{"n_head": 2, "head_dim": 64, "d_mlp": 448, "norm_place": "pre", "rope_fraction": 1.0, "qk_norm": true, "bias": "none", "init_mimetic": 0.5, "beta1": 0.9, "lr_head": 0.00788, "decay_fraction": 0.898, "decay_shape": "linear", "doc_mask": true, "dataset": "wikipedia_en"}
Each number is 200 + 30 x the weight over its row's rms, rounded and kept within 0 to 999. Layers, rows and columns count from 0. The size before them is the row's rms in percent of the matrix's.

# layer 7 MLP gate, 448x160, rms 0.0836, rows 124-137, columns 0-79
108,218,165,250,238,241,198,204,207,220,183,187,242,159,189,235,248,209,217,171,209,138,152,186,174,218,178,198,262,164,226,213,238,175,212,188,239,177,187,175,205,178,215,222,265,237,201,173,231,259,228,219,223,214,168,191,174,191,186,210,185,166,202,183,136,211,201,242,189,149,166,230,220,191,245,197,201,216,198,175,156
097,165,212,203,172,130,196,214,221,166,187,209,214,169,143,167,213,182,185,180,165,171,204,221,171,183,227,225,231,179,181,174,210,209,155,213,187,167,192,216,162,210,163,197,226,190,238,201,208,225,258,200,87,197,180,185,230,185,242,222,224,169,185,142,206,167,170,234,254,266,228,229,257,176,209,214,161,219,201,171,174
086,160,208,190,180,166,152,206,244,211,193,248,222,181,197,195,226,201,224,211,202,200,192,226,197,174,167,188,155,243,205,183,193,196,214,226,207,201,238,234,207,195,161,264,146,163,257,198,216,191,203,171,171,179,178,232,208,120,189,252,199,173,199,265,228,254,184,206,216,242,206,182,232,243,176,224,163,167,169,187,202
087,201,175,256,165,184,185,217,123,236,240,167,258,172,173,188,203,165,204,183,221,187,224,235,198,214,249,268,208,192,170,242,205,171,194,286,230,247,202,190,199,194,210,249,195,192,206,172,210,266,191,138,212,188,167,233,178,224,167,156,209,180,203,154,171,242,181,202,168,183,213,202,204,202,185,221,184,193,192,166,190
089,199,174,135,229,208,110,239,182,176,269,249,177,200,206,190,195,146,232,188,187,192,265,166,200,198,189,229,186,213,216,223,215,131,190,235,200,160,170,187,219,249,187,209,201,173,205,175,184,163,223,220,195,220,157,198,193,214,183,227,235,216,147,215,221,198,194,200,159,201,248,200,160,222,212,231,202,233,197,127,157
101,206,192,205,168,156,250,173,204,242,224,184,216,148,214,213,258,211,168,149,197,255,157,182,205,172,221,221,218,168,207,249,257,267,210,184,183,231,199,255,184,159,188,188,179,194,240,153,219,234,185,156,178,193,199,224,162,171,205,227,169,206,203,182,241,250,188,177,220,221,223,184,235,167,186,159,166,211,199,191,183
096,177,217,272,190,211,192,175,204,263,183,209,238,190,183,145,201,211,162,181,174,182,205,207,134,152,215,193,187,134,197,156,269,182,167,243,210,164,229,254,199,202,209,208,231,196,223,175,208,228,167,161,222,154,193,238,160,169,233,247,219,167,168,224,167,236,187,204,177,174,234,172,232,211,193,165,188,218,203,209,278
111,208,209,136,184,182,205,164,239,180,160,195,204,237,179,221,195,217,214,206,214,209,216,203,233,206,218,207,203,224,185,197,256,247,182,214,237,203,189,197,226,115,188,208,181,223,253,176,269,184,170,241,181,199,201,208,145,220,214,175,232,185,218,226,194,245,148,136,185,196,193,237,218,249,124,250,207,195,172,202,199
088,199,180,189,144,214,242,189,176,218,185,173,234,173,229,191,179,273,195,225,195,151,142,237,181,178,178,249,141,204,168,176,190,155,234,181,109,257,223,188,215,201,187,256,211,171,201,235,198,157,186,194,193,231,234,272,243,191,192,212,242,209,230,214,186,199,200,213,218,165,209,183,160,202,192,206,226,245,178,188,179
092,193,253,204,222,182,200,147,221,177,185,211,207,204,202,193,187,237,201,181,215,159,169,221,175,228,170,167,172,157,265,180,275,217,174,222,194,231,220,235,198,157,270,183,252,229,199,170,245,153,232,215,186,137,240,220,172,223,236,187,205,186,194,220,168,264,210,159,162,202,228,204,252,206,187,172,210,241,202,175,227
100,230,161,201,198,216,218,176,219,194,138,192,200,191,190,188,213,246,266,210,214,198,156,210,198,228,176,221,172,216,170,191,215,180,241,188,222,183,210,182,197,155,209,155,208,232,193,180,210,157,155,179,184,206,166,233,190,183,265,193,152,186,167,199,210,140,222,246,208,191,177,205,220,172,164,249,131,215,165,203,216
094,183,168,206,205,201,186,165,208,226,176,208,236,157,171,171,177,167,232,245,187,186,204,252,175,170,175,147,157,193,146,222,268,235,202,182,246,213,186,195,177,168,216,230,202,179,217,208,219,189,188,225,204,159,127,195,264,157,257,225,197,184,199,195,194,196,195,205,141,182,217,211,205,190,194,214,181,206,168,207,200
104,179,248,142,234,176,189,261,206,207,222,208,168,188,190,154,218,190,175,218,265,200,149,233,246,181,215,204,199,193,148,202,219,192,179,231,229,190,165,204,218,191,228,179,224,174,168,187,200,204,216,191,208,156,159,200,158,195,225,171,217,248,208,202,232,168,177,179,250,191,189,240,214,203,184,218,178,225,210,152,197
094,179,235,197,195,123,178,249,201,176,159,185,226,263,211,215,217,207,258,183,186,255,210,263,175,224,230,169,209,250,131,198,176,198,205,196,198,190,203,145,233,227,198,225,230,257,180,247,161,183,197,216,152,173,237,180,190,231,192,187,219,205,175,222,127,251,192,193,126,200,182,199,193,212,239,180,189,201,162,183,185
# layer 7 MLP up, 448x160, rms 0.0834, rows 124-137, columns 0-79
112,219,206,195,202,155,169,216,239,215,143,239,173,172,214,222,186,229,245,198,164,171,256,152,211,223,213,144,245,260,191,184,156,175,161,199,230,244,175,237,228,203,166,169,164,190,188,144,169,207,187,205,178,170,163,148,151,228,173,216,196,171,157,178,186,233,198,206,181,180,184,215,194,184,229,206,205,190,193,249,218
103,176,195,303,169,187,167,210,213,177,241,213,201,214,229,187,229,214,157,217,235,210,208,178,222,152,222,219,192,183,205,158,216,213,175,242,186,242,239,218,148,196,200,159,166,201,148,189,231,258,218,176,203,186,185,246,198,219,218,245,221,190,228,171,132,246,246,217,201,202,215,219,213,212,245,143,205,216,209,223,173
082,96,152,192,231,224,203,217,211,145,165,162,147,255,193,170,221,182,202,209,269,190,216,158,220,225,203,227,222,159,184,212,162,206,209,206,241,203,161,245,226,241,213,234,213,213,249,249,232,192,251,179,200,205,203,198,232,172,233,142,231,129,230,175,215,226,226,196,171,210,163,223,148,189,218,172,181,196,196,192,195
098,159,170,167,242,194,201,269,174,180,207,206,197,205,217,181,258,171,209,178,189,212,182,208,223,165,227,183,166,185,228,157,184,208,182,163,180,200,203,242,185,218,163,224,185,190,215,124,240,237,193,172,207,129,207,222,193,222,226,196,192,207,175,220,135,214,243,213,181,199,166,165,204,211,245,220,223,182,234,208,202
085,200,209,188,193,118,247,210,164,227,162,209,179,204,228,232,232,233,169,206,163,224,184,240,198,225,247,218,201,132,175,189,206,202,226,196,200,196,199,177,154,192,106,152,175,215,191,167,249,150,131,128,232,189,149,209,205,171,222,214,196,199,145,175,228,180,180,180,209,221,236,218,209,177,175,238,203,202,170,213,250
102,215,231,212,209,149,167,187,244,213,198,193,186,191,205,132,284,217,180,219,219,201,186,139,209,148,212,153,212,198,217,181,243,210,204,171,162,238,218,189,171,185,166,173,195,193,242,179,232,214,162,230,150,207,209,162,204,123,227,208,174,223,224,248,206,181,237,122,198,236,232,197,201,167,144,221,200,200,209,238,173
099,230,220,262,203,176,168,198,136,206,258,204,209,195,187,156,203,189,217,238,179,172,200,224,211,199,172,206,191,172,190,225,208,174,257,215,206,154,194,173,165,194,205,196,199,206,169,196,143,179,201,172,174,185,239,182,218,155,182,186,232,210,184,144,247,227,198,213,200,225,246,198,241,182,189,211,256,215,202,195,186
110,201,190,235,212,206,210,195,126,259,185,230,202,175,195,187,166,167,222,215,213,197,243,207,265,177,203,216,230,165,186,108,213,187,202,207,209,158,221,203,269,231,174,172,201,209,160,191,159,206,185,179,211,187,142,141,186,165,190,276,203,259,175,230,225,160,204,202,215,214,202,186,187,220,217,184,204,218,172,152,213
087,168,197,166,162,172,242,218,187,189,187,217,214,154,188,191,220,195,203,180,189,205,230,201,244,174,253,225,214,205,204,190,181,203,168,209,183,209,261,204,201,177,227,230,132,223,222,221,197,237,193,256,188,188,220,218,190,188,160,135,197,251,240,197,223,215,230,180,180,194,183,216,229,200,270,187,219,163,197,175,210
109,222,173,225,203,196,218,268,219,251,198,204,205,185,205,250,201,189,235,199,157,171,156,162,205,209,158,221,178,198,163,195,210,186,208,228,202,218,220,202,170,209,177,149,224,237,156,309,199,217,227,187,203,200,157,193,221,192,151,242,187,215,158,151,202,209,166,237,222,182,207,197,182,184,210,220,173,180,164,206,222
098,201,144,255,224,235,219,207,199,150,176,211,185,232,212,217,227,216,240,192,186,248,242,165,188,217,198,216,151,194,156,190,173,281,221,205,190,157,171,192,186,239,214,164,132,180,182,195,200,250,217,173,174,182,254,192,210,210,141,197,164,307,184,188,221,189,212,235,171,191,180,188,181,208,201,138,167,267,198,157,229
093,245,198,202,149,205,196,217,200,203,202,187,205,213,225,182,122,208,199,163,237,196,245,202,203,175,196,177,200,214,228,206,200,224,169,171,173,214,189,162,218,166,250,176,168,206,209,204,208,198,239,178,179,205,210,196,213,179,138,213,169,230,296,198,290,173,208,179,272,198,199,218,245,179,221,207,187,214,251,196,201
102,188,200,244,220,202,158,146,198,232,190,196,182,204,185,184,143,257,181,206,170,223,148,229,162,207,206,232,201,193,245,166,281,176,209,188,172,201,178,199,132,174,184,189,217,200,167,235,209,207,152,216,149,215,180,211,137,98,193,173,192,203,176,228,197,192,235,179,218,206,149,222,250,251,272,240,222,214,181,197,204
093,186,169,228,218,254,216,201,221,160,262,173,212,179,234,162,183,171,227,215,202,202,161,206,177,145,196,220,239,202,256,168,241,211,228,179,190,237,293,245,180,210,164,212,145,170,157,198,221,210,175,181,215,247,226,195,230,183,194,156,165,194,187,175,232,199,217,164,193,192,236,186,195,146,198,169,150,179,239,210,221
# layer 7 MLP down (transposed), 448x160, rms 0.0748, rows 124-136, columns 0-79
114,225,248,154,202,188,158,209,161,252,169,163,182,150,259,214,246,210,225,205,179,214,216,178,205,205,174,193,173,215,188,194,221,190,225,201,161,145,193,187,221,154,185,186,284,184,166,185,221,205,209,208,252,230,190,217,174,186,212,171,183,192,200,253,199,180,160,198,238,248,231,248,158,199,148,169,229,226,213,161,201
100,193,199,203,177,244,204,213,201,260,207,231,258,169,230,205,232,228,194,219,223,215,253,213,212,198,200,206,180,179,216,211,218,238,233,248,196,173,194,227,163,292,187,201,230,179,220,222,191,182,208,182,203,198,247,255,255,207,211,206,139,219,183,168,241,191,213,219,195,244,160,206,276,229,213,228,163,196,207,212,160
082,205,248,182,219,187,193,143,218,220,161,242,169,219,204,205,205,208,174,171,193,225,166,251,183,141,230,221,206,144,173,165,232,240,188,146,182,196,219,182,160,158,153,186,195,148,209,140,214,251,150,185,141,194,217,170,194,214,192,213,149,232,200,220,170,191,205,245,182,160,228,229,221,260,209,193,256,216,234,234,234
097,200,194,159,179,234,242,238,189,147,219,181,202,195,212,215,190,241,138,228,171,232,189,193,243,138,200,170,203,177,183,183,205,172,251,115,176,193,227,186,238,279,201,207,173,251,159,199,169,167,237,213,198,168,166,205,216,192,195,199,197,198,147,209,164,229,197,221,204,170,244,256,196,212,199,181,265,212,215,202,203
084,210,167,197,215,230,164,221,215,209,260,179,227,173,177,223,217,177,250,189,188,187,207,151,191,165,173,184,193,218,212,205,185,215,172,219,178,237,184,189,236,213,237,231,198,217,172,210,195,175,236,237,172,242,184,212,161,203,184,227,167,166,207,226,115,194,205,195,222,191,220,194,189,219,227,187,208,224,148,193,181
099,215,183,203,183,226,126,184,161,204,202,228,182,173,195,175,172,165,198,243,202,152,188,214,154,229,221,190,207,226,202,185,233,136,162,202,187,194,208,244,214,216,220,185,180,156,188,185,187,169,182,220,227,228,178,163,216,247,174,183,261,205,186,176,219,166,212,278,245,213,195,165,249,217,269,208,230,221,194,244,194
101,243,157,152,225,164,188,227,214,226,179,210,220,75,208,178,206,203,168,194,162,203,222,212,206,201,163,167,197,175,194,232,179,189,238,203,251,179,219,203,184,217,167,241,155,250,196,160,217,171,214,191,172,172,174,202,211,249,192,185,189,203,218,183,179,226,218,234,218,201,113,191,233,184,189,181,204,208,213,213,185
112,151,254,177,231,192,157,194,217,175,196,215,204,228,221,161,203,173,220,204,196,220,180,147,149,186,260,135,199,166,171,205,192,193,226,216,205,191,263,196,246,194,203,237,241,165,190,156,204,209,219,206,221,192,196,179,180,247,250,171,210,221,206,192,207,109,259,205,171,165,229,163,204,146,155,236,246,183,200,160,196
081,231,200,189,238,199,206,147,172,173,193,205,186,260,187,245,219,252,203,221,184,166,161,213,197,181,221,203,186,159,207,184,227,175,156,216,199,200,163,178,194,196,192,188,190,243,137,176,225,243,199,229,198,211,159,178,168,150,227,218,235,229,243,149,183,216,248,210,249,247,194,201,238,261,189,210,214,233,140,164,199
109,192,224,258,248,169,157,136,195,193,174,194,221,212,163,233,187,242,146,238,201,153,194,205,208,205,176,154,207,188,215,191,208,223,210,197,233,228,184,183,236,249,250,137,213,248,204,194,215,184,211,201,171,201,221,269,184,201,200,160,207,231,219,125,245,233,189,153,199,220,250,187,222,152,207,138,173,201,221,184,167
101,175,191,204,230,172,230,241,196,127,196,213,232,198,169,214,214,184,240,189,189,195,141,229,187,162,201,197,224,191,228,223,161,179,145,136,246,190,182,220,254,245,227,226,218,199,214,178,155,215,185,185,200,176,210,198,248,169,198,216,225,205,180,147,238,219,218,178,214,163,201,223,227,228,206,158,261,117,214,196,173
085,222,171,212,174,212,193,214,188,180,250,225,150,165,141,239,144,182,250,255,227,145,210,233,185,215,236,204,181,200,226,227,239,165,214,216,185,251,163,232,213,215,220,238,243,165,226,199,160,191,194,248,175,186,202,208,174,204,157,172,172,219,193,235,179,184,222,201,171,218,242,191,186,153,206,183,201,152,197,212,154
097,185,217,173,217,246,180,208,220,186,204,225,204,168,280,222,211,192,157,212,189,222,231,187,236,188,188,233,199,155,201,192,202,174,173,242,191,221,209,174,172,284,166,244,165,180,247,176,176,209,209,231,170,201,187,190,222,159,212,134,150,213,272,189,214,203,202,221,174,236,185,217,210,170,210,225,160,188,239,173,171